Part of a small language model's weights: RMSNorm before each block.
Each number is 128 + 24 x the weight over its row's rms, rounded and kept within 0 to 255. Layers, rows and columns count from 0. The size above them is the row's rms in percent of the matrix's.

# layer 9 MLP gate, 576x224, rms 0.167, rows 149-159, columns 0-223
size [101 101 101  97  98  94 103  90 100 109 101]
[[169 102 107 190 128  79  99 128 139  92  97 132 100 108 123 137 140 107 118 136 153  97 120 132 134 106 144  99 120 166 126 131 134 149 142 152 147 154 141 133 143  79 177 178  94  91 157 116 103 154 119  95 122  93 123 110 147  81 120 179 121 157 117 166 123 105 114 151 127 126  91 117 159 140  93  89 134 127 123 138 139 133 147 155  89 136 156 168 134 127 150 163 139 105 116 153 168 139 147 148 136 138 114  53 126  94 142 147 145 153 147 144 112 117 134 111  85  82 103 161 107 134 132 156 150 169 128 155 143  87 105 150 127 148 137  72 168 130 126 109  98  92 105 135 139 164 119 175 151  97 163 164 152  86 124 107 134 106 124  92 136 136 135 139 152 161 118 142 160 108 148 128 103 140 140 128 115 113 145 125  98 165  99 133 117 149 114 129 108 149 124 159 111 153 154 123 170 163 112 145 125  97 118 150 147 128 143 137 142 133 129 134 118 142 112 111  96 124 141 136 114 123  82 126]
 [127 161  76 140 119 136 128 127 166 157 123 166 168 162 133 148 146 119 120  96 132 190 103 126 145 129 158  98 145 160 132  88 163 125 100 148 155 141  87 149 145 123 130 142 133 135 138 152 122 149 124  70 153 120 160 108 133 117 127 122 104 123 114 134 114 140  92 143 140 135 129 114 130 142 147 125 118 112 145 154 145 141 116 126 119  79  93 136 126 145 119 132 136 156 104 135 162 128 148 169 160 112 137 114 150 101  77 101 146 147 120 134 117 111 151 140 139  86 115 102 120 125 127 128 126 138 116 185 179 117  81 125 112 113 138  72  62 119 160 141  91 123 165 106  95 120 129 150 111 109 116 112 202 110 105 126 137 120 133 120 151 140 165 100  89 129  89 112 122  95 154 117 132 112 128 188 118 115 132 106 129 113 107 132 130  70 155 127 119 116 163 144 107 116 118 106 128 144 135 144 143 180 137 113 125 175 123 143  94 132 115  93 131 126  77 131 127 133 127 184 136 127 125  68]
 [183 127 128  99 167 135 105 145 161 145 101  92 111 123  98 112 151 141  81 156 140  81 139  84 137 133 133 122 118 131 125 135 143 144 119 186 151 155  99 192 147 124 163 111 101 118 105 158 101 135 151 130 128 144 154 127 113 150 128 190 121 145 117 129 140 122  78  92 136 135 141 123 151 113 124 133 103 119 144 112 155  89 146 148 103 141 124 155 130 157 147 142  96 120 108 106 142 130 139 174 127 104 122 127 180 140 164 101  85  75 106 133 135 147 109 117 146 139 138 127 154 168 159 118 130  96 170 109 174 162 108 114 141  94 132 140 144 113 103 182 145 120 164 133 125 158 148 123 161  92 101 139 108 139 142 144  60 141 129 110  84 113 110 132 125 122 117 135 132 149  91 155 120 146 102 106  93 153 107  91 148 103 142 139 109 133 161 149 102 144 132 117 141 152 133 122 114 144 140 131 123 131 147 122 119 134 141 123 139 147 122 148 129 157  41 127 105 164  88 120 105 135 104 128]
 [175  67 120 149 152 131  95 120 143 134 180 137 120 128 128 106 125 134 113 115 154 114 108 167  99 165 146 160 173 115 108 138 118 134 103 136 112 120 102 139 109  89 102 119  89 147 102 151 138 112  99 130 139 146  91 144 174 117  95  74 108 149  79 115 120 120  96 115  67 112  89 127 124 138 134  85 154 140 100 122 139 105 157  97  88 130 126 141 151 119 138 137 126 124  82 136 158 183 163 164 125 149 137 140 127 125 101  91 124 166 115 124  99 136 159 109 142  99  74 123 131 152 150 121 162 171 116 132 140 122 132 136 189 138 120 136 162 144  93  98 102 104  88 129 143  93 124 138 168 145 167 141 131 159 125 118 124 124 138 141 134 159 133 134  85 168 102 142 125  95 115 117 151 107 165 115 140 112 132 129 113  87 145  99 158 157 113 154 163 114 123 122 119 102 105 104 109 181 124 135 121 108 157 118 120 101 112 133 145 165 105 115 141 109  96 106 133 143 151 136 144 120 107 101]
 [165 151 175 112 145  98 127 135  89 129 129 133 116 146 146 112 130 104 138 104 110 145 122 110 118 135 157  95  98  90 115 144 112 114 123  93 148 128  90 128 139 107 127 137 164 140 103 143 126 125 133 148 146 136 143 132 140 138 112 145  97 180  85 128 102 122 120 132 108  94 112 114 160 119 114  81  91 143 141  93 134 132 170 170 139 108 133 121 147 116 129 111 107 158 139 107 113 158 125 128 137 145 167 100 130 141 166 161 162 149 156 165  82  99 120 113  98 154 156 157 110 159 129 124  99 132 136 139  99 161 159  99 131 125 113 130 120 106 101 148  67 100 153 160  92 124 152  55 123  96 144 103 128 132 165 132 151 122 113 108 108 129  98 173 112 130 105 120 111 151 132 136 180 121  76 174 149  97  92 101 111 135 169 151  99 129 135 175 117 123  95 106  86 136 100 113 141 129 104 125  96 134  96 137 147  93 106 162  95 105 138 163 103 144 103 174 159 121 112 134 156 128 115 124]
 [145  74 117 146 112  72 135 128 111 146  75 150  98 164  79 134 124 113 104  75 121 142 141 118 135 126 131 147  94 150  82 159 109 162 114 182 196 112 127 137 127 149 128 134 111 138  90 127 154 149 122 134  78 138 126 115 115 105 136 143 129 171 144 140 128  82 158 172 126 150 160 132  95 120 106 107 153 135 121 155 178 102 129 159 132 171 128 134 119 137 150 103 144 138 143  69 108 106 121 149 139 125 132 104 116 171 101 105 120 137 109 102 141 134  89 115 110  79 124  93 100 150 125 131 133 149 118 114 130 119 151 154 115 103 177 121 181 126 139 134 113 101 119 114 116  98 124  96 164 116 119 129 107 133 138 140 161 138 136  88 145 132 128 128 140 140 159  98 158 121 132 125 164 117 153 131 169 127  61 109  76 138 140 113  94 122 139 168 133 127 153 155 126 146 118  84 108 142 131 117 120 156 137 108 155 119 152 113  95 127  86  80 133 137 122 129 100 125 102 119 117 133 155 120]
 [117 105 124 144 167 145 102 128 169 128 154 120 144 122 126 112  91 219 160  72 122 123 111 154  78 122 124 123 162 124 100 109 118 129 123 159 124 121 146 127 120 128 116 141 124  89  75 142 141 187 132  96 127 133 111  91  99 141  90 143 144 117 149 171 114 142  79 136 119 129 139 123 136 142 111 118 141 150 127 126 106 164  93 140  92 151 112 107 109  98 124 130 144 148 151 145 157 132 107 104 139 126 118 128 142 136 152 117 142  98 107 146 130 142 124 163 113  75 109 142 112 131 136 147 146 155 146  73 124  93 144 127  53 161 148 128  78 162 122 151 133 108 133 140  94  98 103 136 107 174  95 157 125 150 116 131 119 132 115 124 131 129 162 107 142 135 117 104 135 137 133 139 154 132 114  84 108 171 116 151 104 146 136 102 180 136 124 110 121 126  92 125 115  96 137 104 152 147 123 156 111 145 108 124 118 146 161 151 111 151 134 168  98 129 109 154 120 143 171 186 116  79  88 135]
 [142  49 172  90 145 128 107 108 167 134 131 138 127 123 118  97  70 161 150 127 144 117 172 140 107 162 123 134 128 128 178 160 114 145 104 130 103 146 142 100 154  90 139 143 133 112 154 143 131 129 141  74 152 133 112 126 114 129 141 116 116 110 104 134 124 112 109 134 121 124 145 112 128 120 140 128 120 106 165 168 116 135 139 137 120 146 154 126 157 154 109 119  94  95 166 130 114 167 128 142  99  97 145 148 104 119 138 138 126 144 125 124 115 122 142 123 117 142 115 142 100 139 146 126 163 134 102  91 128 179 153 187  86 124 145 116 160 100 142 204 153 128 119 141 111 118 102 164 169  91 137  95 102 152 124  95 141 127 122  81 125  72 159 103 132 104  64 153 143 121 113 133 105 127 135 128 168 137  58 110 151 113 126 124 128 140 164 150 121 111 132 141 146 178 100 103 101 114 119 160 120  94 157 119 125 142  99 149 133 148 126 152 140 180 145 110 126 126 158 135 138 123 159 102]
 [149 113 196 163 139 124 149 157 101 167 132 149 149 120 131 128 183 150 112 128  90  97 173 128 168  94 126 131  84 115 158 121 114 134 125 100 130 113 126  95 140 161 108 108 193 100 110 131 101 118 102 101 145 119 178  99  94 121 116 109 117 152 116 122 153 131 146 147 157 167 134 154 118 126 154 152 125 127 161 120 119 140 142 146 124 105 129 100 135  98 161 120 134  96  91 114 136 119 146 100 136 132 139 158 137 123 145  88 108 150  95  94 118 137 130 134 134  76 146 129  86 122  99 102 106 150 160 122 121 135 147 134 106  80 165 149 148  96 153 139 101 129 106 122  97 110 154  93 119 113 173 122  85 131  72 146 139 104 110 110 123 178 131 125 140 166 125 118 110 107 130 139 129 112 161 134 114 105 140 162 140 138 105 108 101 145  87 132 120  86 123 143 116 112 179 124 117 149 134 156 124 122  82  82 125 155 110 146 106 123 109 113  81 173  95 105 166 114 103 129 124 140 128  97]
 [120 119 108  83 151 132 117 122 164 140 134 139 125 154  92 103 116 144 127 113 135 160 115 120 144 123 150  95 101 111 151 120 153  89 151  94 112 109 120 129 146 122 109 130 111  88 136  92 170 150 143 163 126 126 145 134  76 135 142 134 139 136 122 123  94 103 146 154 134 119 110 173  93 121 114 129 126 101 139 120 102 157 103 113 126 105 131 165 129 128 156 161 129 120 130 145 165 123 118 146 111 118 141 127 105 136 128  99 128 128 122 117 112 129 127 141 175 107 125 106 127 153 155  92 135  86 155  80 118 197 120  97  79 126 133  60 131 147 124 156 135 187 160 131 113 135 106 150 132 143  98  97 117 113 138  81 153 131  97  72 121 150 131 140 124 132 167 132 141 130 132 167  98 145 127 147 131 115  99 100 180 161 129 119 142 114 133 179 128 101 127 125  93 148 122 164 132 171 153 143  60  83 127 134 140 156  90 126 109 197 122 100 115 106 110 115  77 162 106 145 118 149 118 142]
 [ 68 149 112 122  96 156 135 112 154 111 122 132 159 137 132  97 133 174 152  82  99  72  90 115 146 111 149 156 131 154 153 129 158 115 116 187 161 105 139 132 163 145 124 150 122 114 135 122 104 161 125 178 103  79 168 121 164 117 132 117 103 167 187 142 116 103 126 124 117 150 148 131 132 103 112 162 165 103 127 111 158 147 151 113 133 154 147 103 105 115 142  87 120 105 151 161  95 124 142 151 148 119 126  94  93  92 141 131 138 124 118 113 155 153 132 146 174 144 139 124 141 139 128 115 138 131 158  99 148 153 145 118  90 126 188 135 103 127  96 137 140 149 158 150 118 161 111 140 111 114 100 151 149 147 130 132 140 136  87 144 116 156 128 162 151 139 121  94 129 132  98 146 126 112 114 133 120 137 162 106 154  92 137 128 123  85 169 133  84  73  93 111  99 101 126 105 162 127 126 162 126 110 129 110 144 116 104 124 163 166 126 117 140 155 121  98 105 108 184 145 116 114 137 167]]
# layer 9 MLP up, 576x224, rms 0.167, rows 149-158, columns 0-223
size [100  98  99  92 103  98 106  94 105  98]
[[126 126  80  82 139 119 122 161 128 140 142 133  92  97 129 120  90 148 146 155 113 114 134 122 131 153 133 106 117 162 118  74 134 105 158 112  75 162 150 113  87 134 124 126  85 116 128 121 112 117  93 146 114 130 145 113  83 116 131 129 100 131 102 180 134 141 109 139 117 124  92 164 186 132 139 153  76 111 113 180 164  72 196 132 155 145 164 135 135 100  83  99 142 151 145 154 121 151 139 158 108 129 144 115 119 158 114 142 143 125 123 106 142 124 166 120 119 117 145 158 151 152 120 146 155 125 132 159  83 136 131 139 127  85 115 101 111 103 130 135 129 159 154  92 115 146 125  56 136 149 135 127 123  96  96 156  97 148 116 139 106 128 128 145  85 167 141  83 102  84 120 140  80 128 132 119 142 115 140 118 180 130 125 130 105 176 125 140 145 136 139 143 156 125  79 152 161 117 133 103 112 134 139 163 128 106 155 150 141 146 111 113 149 153 114 140 128 126 140 145 100 143 114 125]
 [114 122 134 128  94 143 106 116  61 129 121 138 116 143 136 134 145 136 132 126 140 134 101 113 151 119 135 179 119 174  94 126 186 106 119 163 102 137 104 154 105 120 168 133 132 161 174  93 139 137 113 134 106  85 120 141 107 128 163 108 159 169  96 168 129 112 135 130 116 157 154 127 106  79  95 102 161 130 157 182 113 161 152  72 150 122 167 128 104 110 138 101 105 128 167 135  90 130  98 103 165 113 145 136 129 127 126 160  61 137 120 124 101 139 102 140 178 133 151 116  88 136 160 128 111 114 110 194 120 126 150 155 140 101  95 140 133 147 133 122 115  82 145 101 144 169  88 127 131 104 112 115 131 133  86  92 129 112 112 135 135 112 150 120 123 105 165 153 134 137 125 160 120 139 148 140 112 120 147 144 128 100 130 111 173 165 114  95 125 108 106 124 132 160 127 119 119 110  78 127 108  83 148 110 122 101 102 129 109 141 120 129 122 146 128  96  95 128 154  84 109 126 152 123]
 [150 143 117 109 100  92 124 137 115 126 167 149 144  83 129 146 180 122 109 143 175 135 153  92  88 134 106 134 102 114 111 140 151  97 107 139 121 114 109 121 103 139 114  95 124  79 112 134 111 139 117 101 117  96 152 128 149 140 152 152 139 137 138  96 140  93 135 142 147 163 106 125  83 139 101 136 104 123 128  80 154 124 129 109 117 137 129 107 131 118 127  93 144 108 146 143 162 130 151 141 111 114 113 144 142 113 116 139  63 118 151 115 139 108 102 152 105  66 123 115 137 123 114 126 118 153  91 131 118 110 154 129 113 153 116 102 190 137 166 153 133  88 112 164 160 145 106 102 140 126 143 166  81 153 159 116 146  93 128 133 105 120 116  91 137 162 152 114 132  64 148 117 147  96 149 150 121 152 132 103 136 154 175 183 133 145 128 121 162 116 142 159 104 118 106 136 127  78 147 112 112 117 121 177 138 154 135  91 114 121  90 101 120 101 171 126 105 107  60 101 136  99 124 152]
 [137 141 155 136 105 135 105 110 101 125 151 118  99 126  89 121 169 121 114 119 115 116 115 159 107 146 133 149 132 114 144 111  91 155 107 147 135 138 150 120 155 173 120 136  93 153 139 145 129 129 158 111 145 130  83 143 100 111 104 148 171 127 105 114 151 152 163 102  82 123 148 153 100  70 159 125 133  86 135 154 164 101 175 119 188 121 122 127 125 136  90 137 140 109 104  99 142 172 127 105 120 165 176 103 101 121 155 104 137 152 122 117  86 151  81 145 109 125 117  91 143 106  98 162 148 139 122 147 105 121 133 120  93 127 129 119 157 138 154 149 170 110 156 147 129 108 123 151 148 124 146 142 150 113 137  89 138 138 140 148 144  97 161 123 143 101 108 154 139 137 124 169 127 125 131 134 153 111  99 161 129 111 118 106 169  91 123 141 126 150 140 128  80 125  78 108 135  95 125 115 103  89 191 108 101 110  69 141 102 105 106 116 157 110 110 122 125  86 142 122 156 160 138  70]
 [106 136 127 135  95 134 108 132 120 138 154 106 144 117 135 117 130 131 148 169  96 151 137 130 135 103 155 161 127 125 134 168 143  81 126 145  91 138 130 120 171 126  68 140 134 111 126 127 144 136 150 102 100 157 144 190 157 121 137 145 168 119 156 126  95  99 147 109 107 153 132 121 146 150  90  94 105  92 149 108 149 126 137 141 154 157 182 127  77 114 181 125 110 118 136 148 159  99 173 118 118 130 102 148 136 115 136 143 104 112 148 109 102 146 116 149 204 133 117 157 158 187 132  98 147 157 136 149 143 100 112 130 152 146 119 145 135 112 115 131 127 125 145 145 191  91 138 161 116 143 133 121 126 118 134 153 127 133 152 127  95 135 135 112 103 115 107 186 118 176 148  91  87 105 135 124 144 168 159 102 131 101 101 112 149 120 116 148 146 117 163 128 116 121  54 135 141 174 116 143  94  97 128 121 150 154 146 144 114 104 111 119 185 139  96 110 116 122 122 106 112 145 153 128]
 [136  83 120 157 143 119 119 165  84 101 141 106 138 133  74 160  98 116 125  73 146 116 152 168 127 136 114 151  97 136 142 158 115 134 110 124 123 127 162 108 128 108 113 123 131 128  83 127 148 141  71 144 155 139  86 121  95 123 106 117 142 148 129 146  82 163 137 141 145 124 144 110  87 125  75 164 136 121 155 137 155 131 120 112 118  92 144 121 150 109 158 124 121 133 183  91 137 122 143 107 152 123 120  77 140 129 107 146 115 133 104 143 127 111 135 132  88 133  86 102 132 123 137 173 120 105 158 160  98 109 130 115  98 120 126  98 174 120 116 169 148  94 176  90 144 114 153  73 140 166 106 126  93 136 145 116 151 154 130  83 118 126 116 108 116 158 148 129 160 103 136  96 139 105  91 154 187  89 139 141  83 144 108 102 139 127 117 118 151 143 123 142 128 143 116 147 123 161  71 132 103 151 138 121 125  88 165 129 106 111 140 128 146  94 165 125 130 164 111 154 114 153 116 138]
 [104 150  83 158 127 111 126 101 143 122 121 131 135 148  67 143 102 137 153 146 119 159 114 125 123 143 135 116 138 125 149 130 164  98 107 120  79 112  95 105 183 158 136 102 147 137 118 111 162  95 154 103 137 148 147 150 118 146 128 132 122  77 102 156 118 122  87 174 117 117 154 119 114 132 139 144  93  97 111 117 105 130  73 160 115 152 149  84 160 100 156 129 118 133 115 159 148 143  80 137 147 117 119 109 144  92 162 110 137 117 118 142 152 153 103 133 158 119 130  90  93 167 129 119 138 113 131 104 111  87 110 118  74 137 129 147 135 142 138 131 138 148 112 132  96  88 139 106  98 139 149 134 109 132 129 166 118 111 148 161 132 117 164 128 128 133 165 145 101 145 145 166 121 158 147 174  91 145 185 154 108 127 168 123 164 178  98 127 101  59 124 127 189 119 134 129 157 143 127  97 132 174 129 140 151 144 141 159 137 106 126 120 105  98 116 176 106 121 140 108 139 132 126 111]
 [153 115 142 157 151 111 117 118 132 181 155 128 123 105 138 109 144 149 122 132 108 145 132 117 137 169 149 116 175 146 190  96 130 150 141 174 189 163 123 114 155 103 118 115 127 142 126 110 122 133 152 133 147  95  96 156  97 129 151 119 146 150 124 135 143 167 120 130 118 111 155 160  83 115 120  92 127 133  73 102  85 141 140 106 135  76 140 116 105 101 113 125 123 134 152 129 142 151 139 113 160 133 101 118  74 137  83 103 103 100 100 121 114 119 106 132  98 145 141 102 119 135  90 139 138 148 160 130 117 120 111 178 137 130 117 115 110 120 110 125 119 122 107 174 151 123 123 144 127 148 134 106 135 122  95 158 173 105 120 121 123 145 115 131 166 141 174 128 152 130 118 119 119 145 123 120 131  68 153 120 126 168 131 128 125 139 169  98  82 115 100 143 144 120  90  87 132 164 147 118 140 158 129 170 103 186 132 176 157 146 119  83 134 123 112 166 136  71 157 150  95  85 127 124]
 [101 118 157 115  89  96 117 127 124 127 219 125 106 122 109 125 133 105 157 127  84 109 132 127  67 147 112  91 159 124 123 108 100 101  96 117 126 104 130 137  97 153 107  98 115 114 134 150 152 134 111 120  98 115 137 109 136 109 129 139 110 113 128 137 120 170 150 108 185 138 141 110  80 100 164 148 137 156 145 113 124 143 155 141 134 119  99 103 121 166 148 135 126 132  97 141  88  60 187 155 135 160 148 156 161 141 112 152 130 110 110 111 143 176 132 132 155 122 140 133 105 154 116 147 103 133 127 120 130 117 142  97 125 120 186 139 139 126 157 104 134 115  81 116 124  88 154 136 106 116  97 194 147 144 146 152 151 141 122 158 118 135 125  95 109 142  82 158 113 122 130 174 128 140 119 109 158 134 135  93  89 122 120 143 143 125  89 111 115 157 156  77 128 113 139 106 130 126 160 147 121 119 107 131 140 147 114 122 145 144 176 164  90 120  78 132 153  94 152 143 145 132 141 127]
 [114 145  89 145 120  95 140 116  91 150 135 110 122 101 140 111 151 100 101 123 112 109 150 127 134 129 170 130 169 129 134 190 111 143 105 105  95 168 103 172  97  83 120  85 158 166 106 125 176 140 106 100  86 163 183 136 149 122 159 154 109 168 131 106  95 135 114 103 110 122 144 129 146 112  71 146 149 111 116 127  91 119 110 130 103 165 106  88 135 124  96  96 108 157 120 169 115 157 177 161 136 107 104 136 140 143 114 132 124 139 137 126 140  54 128 126 119 136 123 113 103 119 117 176 100 173  83 127 141 143 103 137 121 157 101 100 142 157 125 108 110 114 163 130 142 123  94 101 133 118 147 135 103 147  99 126 155 132 108 112 124  62  90 123 129 126 126 109 100 122 109 135 130 132 104 158 138 139 113 173  98 147 153 141 141 135  83 119 122 124 105 118  74 122 148 128 102 103 110 117 137  95 118 130  99 108 124 103 117 137 147 166 136 151 136 161 142 132 117 117 116 129 149 163]]
# layer 9 MLP down (transposed), 576x224, rms 0.0991, rows 149-158, columns 0-223
size [104  99 100  96 105  98 110  86 102 100]
[[151 132 128 109 126  86 112 147 139 175 109 120 137 135 159 178 160  70 129 177 128 137 135 115 128 158 176 131 120 146 112 126 154 124  84 168 163 121 110 124 108 135 181 139 109 121 123  94 132 134 185 135 136 156  97 136 138 147 114 142 130 107 161  88 109  98 115 117 159 138 142 134 134 112 118 184 134 112 138 141 128 137 148 117 109 114 125 117 157 175 118 148 124 147 138 123 140 116 125 104 115 176 136 119 131 119 133  71 143 135 161  98 113 130  95 150  78 126 127 138 160 118 112 128 120  99 154 127  88 107  86 121  74 130 162 119 132 124 117 110 113 139  99  98 122 124 130 112 159 125 148 172 169 139 146  90 134 125 150 140 134 139 155 105 156 142  68 135  88 158  98 132 109 140 106 102 123 105 104 161 119 123 109 149  92 156 122  94  74 141  86  98 153 108 107 165 129 174 114 153 161  88 138 134 135 140 182 138 123 152 115 157 125 126 157 111 118  94 115 157 143 143 142 103]
 [119 125 156 106 182 167 119 144 147 150  96 126 139 160 115 128 107 120 142 151 109  85 167 130 163 114  86 141 131 111 166 138 154 148 113 112 123 108 138 109 120 119 125 115  95 124 102 120 100 107 129 156 128 146  97 140 114 135 141 133 119 137  82 115 157 148 136 154 129 120  93  96 128 129 149  79 136 143 127  72  96 140 101 127 134  98 149 117 149 101 167 147 116 148 126 127 154 158 139 139 115  88 116 156 137 150 124  91 210 167 164 152 118 130 151 145 119 121 127 158 128 128 118 117 157 125 157 108 140 120 122  93 192 160 183 158 152 125 158 142 150 173 120 171 137 126 125 122 134 145 152 118  83 169 117 138 129 119 199 148 127 121 103 166 138 119 116 137 137 134 117  83 120 112 122 184 180  97 172 119  88 170 126 128  89 105 111  99 123 175 131 133 132 140 110 142 126 147 149 138 120 117 107 114 123 117 129 131 149 103 106 142 125 107 121 163 134 101  99 101 143  95 146 136]
 [142 107 119 109 106 109 131  98 107 118 135 118 115 138 149 147 149 135 140 123 125 132 153 120 104 192 106 119 116 116  88 144 105 162 113 160 171 129 170 150  94 106 156 106 122 119 135 143 126  94 189 119 102 153 122 143 129 140 163 134 150 155 180 102 141 121  94 114  84 112  91 180 112 103 146 112 129 142 126 141 165 124 135 128  82 141 132 142 149 128 124  91 158 146 138 157 114 147 103  99 160 120 124 100 147 167 166 126 109  83 171 135 133 106 146 198 170 127 162 130  96 108 181  83 138 178 156 164 112 147 109 132 112 117 137 139 122 105 117 152 127 135 131  90 149 124 163 143 149 128 127 122 158 140 173 142 154  91 129  96 147 130  73 153 160 137 126  79 111 177 116 150 101 131 112 136 136 157 113 146 101 106  98 163 122 150 127 133 129 138 133 100 111 154 136 137 172  98 128 139 134 118 153 123 132 141  96 173 107 137 144 155 140  96 155 135 131 118 135 132 130 141 111 150]
 [138 107 110 145 165 102 172 157 163  75 141 146 157 123  84 110 135 107 123 102 124  69 134 135 125 122 127 115 127 103 126 167 149 129 135 119  95 129 114 127  98 115 136 160 106 162  76 129 107 154 107 117 141 118 158 110 177 140 171 109 150 114  95  88 104 166 133 123 104 122 107 118 126 123 142 152 135 122  95 102 152 135 131 125  82 135 139  97 158 105 142 132 111  95 139 113 122 137 126 145 146 114 102 119 160 107 143 120 109 133 144 137 126 159 146 165 119 135 108 137 140 123 138 185 125 127 154 132 129 124 128 134 106 153  85 126 203 169 102 124 135 132 118 157 154  97 103 110 144 165 116 111  84 146 168 161 105 105 123  90 149 144 107 154  83 115  70 122 126 136 101 143 116 116 117 123 119  99 173 119 143  99 115 171 159 131 144 147 119 143  74 150 151 134 150 114 121 168  83 192 134 107 107 153 164 143 136 105 147 142 138 140 170 130 158 115 117 157 144 110 121 124 164 105]
 [132  92 136 150 121 114 120 111 130 104 120 114 107 125 127 110 120 163 107 113 113 117 101 138 130 125 174 144 132 162 161 131 136  99 162 126 138 178 134 118  83  71 162 159 169 136 117 125 174 156 163 136 127 103 137 108 178 135 114 118 132 133 131 138 109 156 122 119  92 152 161 139 103 161 157 125 117 154 151 174 119 108 136 172 119 114 160 121 132 140 122  71 123 114 134  94  83 172 140 104 149 134 144 148 126 112 150 115 146 119 164 117 162 132 104 127 161 148 130 129 147 138 140 142 104 112 113 184 121 124 128 191  81 139 152  91 113 133  88 177  99 132 151 120 131 140 117 158 168 106 141 113 146 109 154 122 155 139 110 130 119 125 141 142 150 128 108 132 131 115 155 110 134 170 145 126 164 117 136  95 108 173 151  83 136  98 159 132 144 130 144 113 143 163 133 117  51 131 106 143 111 112 148 123 114 162 200 136 144 109 108 117 146 116 158 108 120 148 137 127 120 136 173  80]
 [ 92  93 101 131 140 135 145 163 170 154 164 139 119 130 132 103 142 105 121 121 131 155 146 157 138 117 116 126 108 118 104 144 104 109 117 131 145 106 140 149 142 202 149 113 121 152  85 116 136 110 112 114 126 134 103  87 103 104 168 127 139 164 136 143 167 122 178 112 136 147 120 101 140 121 109  42 149 171  92 105 151 126 136 133 109 127 122 103 131 123 126 156 120 125 117  84  94 138 128 156 104 172 110 152 168 128 153 119 169 126 120 149 133 158 102 105 117 119 150 134 113 147 144 153 133  90 104 135 108 114 151 134 154 115  76 160 116 102 120 129 107 129 163  50 126 173 144 138 138 115 102 116 149 163 104 117 138  81 134  87 126 122 130 126 145 156  99  84 122 125 122 155 143 110 129 154  99 127 159 148  96 134 154 121 110 135 101  61 134 119 134 139  77 109 172 141 123 159 111 156 109 104 137 148 164 116 129 102 144 108 121  85 139 129 154 130 133 145 158 100 143 110 126 100]
 [141 124 151 128 113 115 114 133 130 133 158 120 105 152 115  92 160 136 115 144 131 137 176 142 116 118 134 158 118 107 121 151 111 116 126 148 114 130 100 108 142 105 128 150 111 141 178 115 153  89 140 170 154 141 140 139 126 163 151 132 135 132 105 121 158 132 160 113 150 112  75 139 114 113 100  47 159 113 111 155 159  87 133 145 132 145 157 114 146 160 118 115 145 133 167 163 110 128 113 104  69 108 112 118 143 117 141 131 111 118 131  83 119 114 136  99 122 110 101 166  80 118 118  96 161 144 112 154 144 178 122  88 160 156 108 145 122 127 126 152  86 142 130 109 118 132 134  94 139 106 127 114 123 118 152 142 150 132 167 155 119 118 147 122  72 129 132 133 176 128 127 120 106 114 137  93 123 161  46 170 100 124 102 121  89 113 153 131 112 144 163 130 127 103 136  91  95 101 123  88 112 100 111 132 133 132 137  98 147 154  97 150 193  80 146  99 126 172 115 121 134 121 172 128]
 [128 101 163 159 128 129 162 130 130 143 151  90  82 115 157 137 138  98  71 143 141 150 113 111 103 128 104  97 124 125 111  91  99  95 146 183 106 144 120 116 110 140 127 109 132 145  69 150 138 136 149 142 113 148 129 173 144 101 160 120 141 180 142 140 133 156 134 144 149 118 107 152 104 126 102 181 154 107 135 139 124 130  81 130 142 138 110  69 109 154 144 111 104 107 105 101 110 130 122 102 169 131 136  85 124 125 148 146 131  90  99 160  91 106 117 119 102 127 105 139 133 119 174 114 117 148 167 112 129  94 141 152 147 171 105 136 189  94  75 143  99 117 144 110 131 139  90 112 146  93 136 173 107 118 136 114 131 136 104 143 124 161  97 119 143 155 102 103 134 121 160 135 108 135 139 108 159 138 105 116 118 112 137 173 136 110 152 145  96 119 147 138  85 137 152 122 115 165 114  93 111 147 132 164 149  94 117  70 115 136 130 103 154 126 146 132 122 188 116 131  98 140 155 134]
 [ 91 143 131 121 108 161  88  96 142 113 195 129 115 138 144  52 161 121 114 100 110 179 137  98 121 129 121 103 124 116 142 164 151 103 134 102 126 110 117  91 142 145 149  90 134 161 137 104 134 116 115 122 133 110 137 126  83 100 113 160  88 122  68 112 100 108 128 131 112 133 155 143 100 108 120 128 161 119 185 140 138 135 142 129 130 100 128  97 133 138 130 138 154 119  97 145 167 114 152 109 119 149 139 132 154  82 139 112 135 109 136 108 125 143 130 133 126  73  89 123 119 117 107 126 182  72 139 148 116 111 141 150 125 143 154 153  80 139 141 151 147 103 126 112 136  88  86 139 136 171 104  97 109 142 132 169 131 111 105 162 149  99  99 137 154 102 154 175 130 101 151 135 167 163 154 106 109 105 148 150 110 113 103 143 149 174 111  80 139 144 121 111 154 113 125 134  99 116  98 126 118 160  96 142 134 145  97 128  98 120 122 109 116 163 104 110 117 120 132 144 145 104 121 181]
 [124 162  82 128 149 158 123 144 121 153 142 143 123 161 132 111 125  81  98 170 180 112 165 119  59 134 184 163 114  89 148 186 139 121 150 118  94 143  95 128  92 105 158 111 118 174 163 161 137 131 156 125 106 111 149 137 160  67 145 138 163 186 115 120 126 116 110 152 103 138 150 131 115 153 143 167 130 141 131  88 126 136 155 154 108 139 132 103 148 120 184 165  90 149 145 151 113 122 107 162 143 125 194 116 191  76 148 125 162 137 152  98 133 140 143 145 125 153 153 140 116  93 143 128 132 109 147 109 133 123 117 131 103 135 124 135 129 122 119 129 130 101 156 148 177 146 110 103 119 163  98 143 106 113 139 121 142 114 127 122  95 114 109 109 126  94 147 119 112 100 161 109 146  96  84 109 128 137 127 152 113 139 161 134 117 129 147 170 120 136 107  82 129 130 149 133 131 108 132 130 133 152 107 153 153  83 135 162 123 121 147 126 120 138 134 134 128 130 134 149 160 141 102 117]]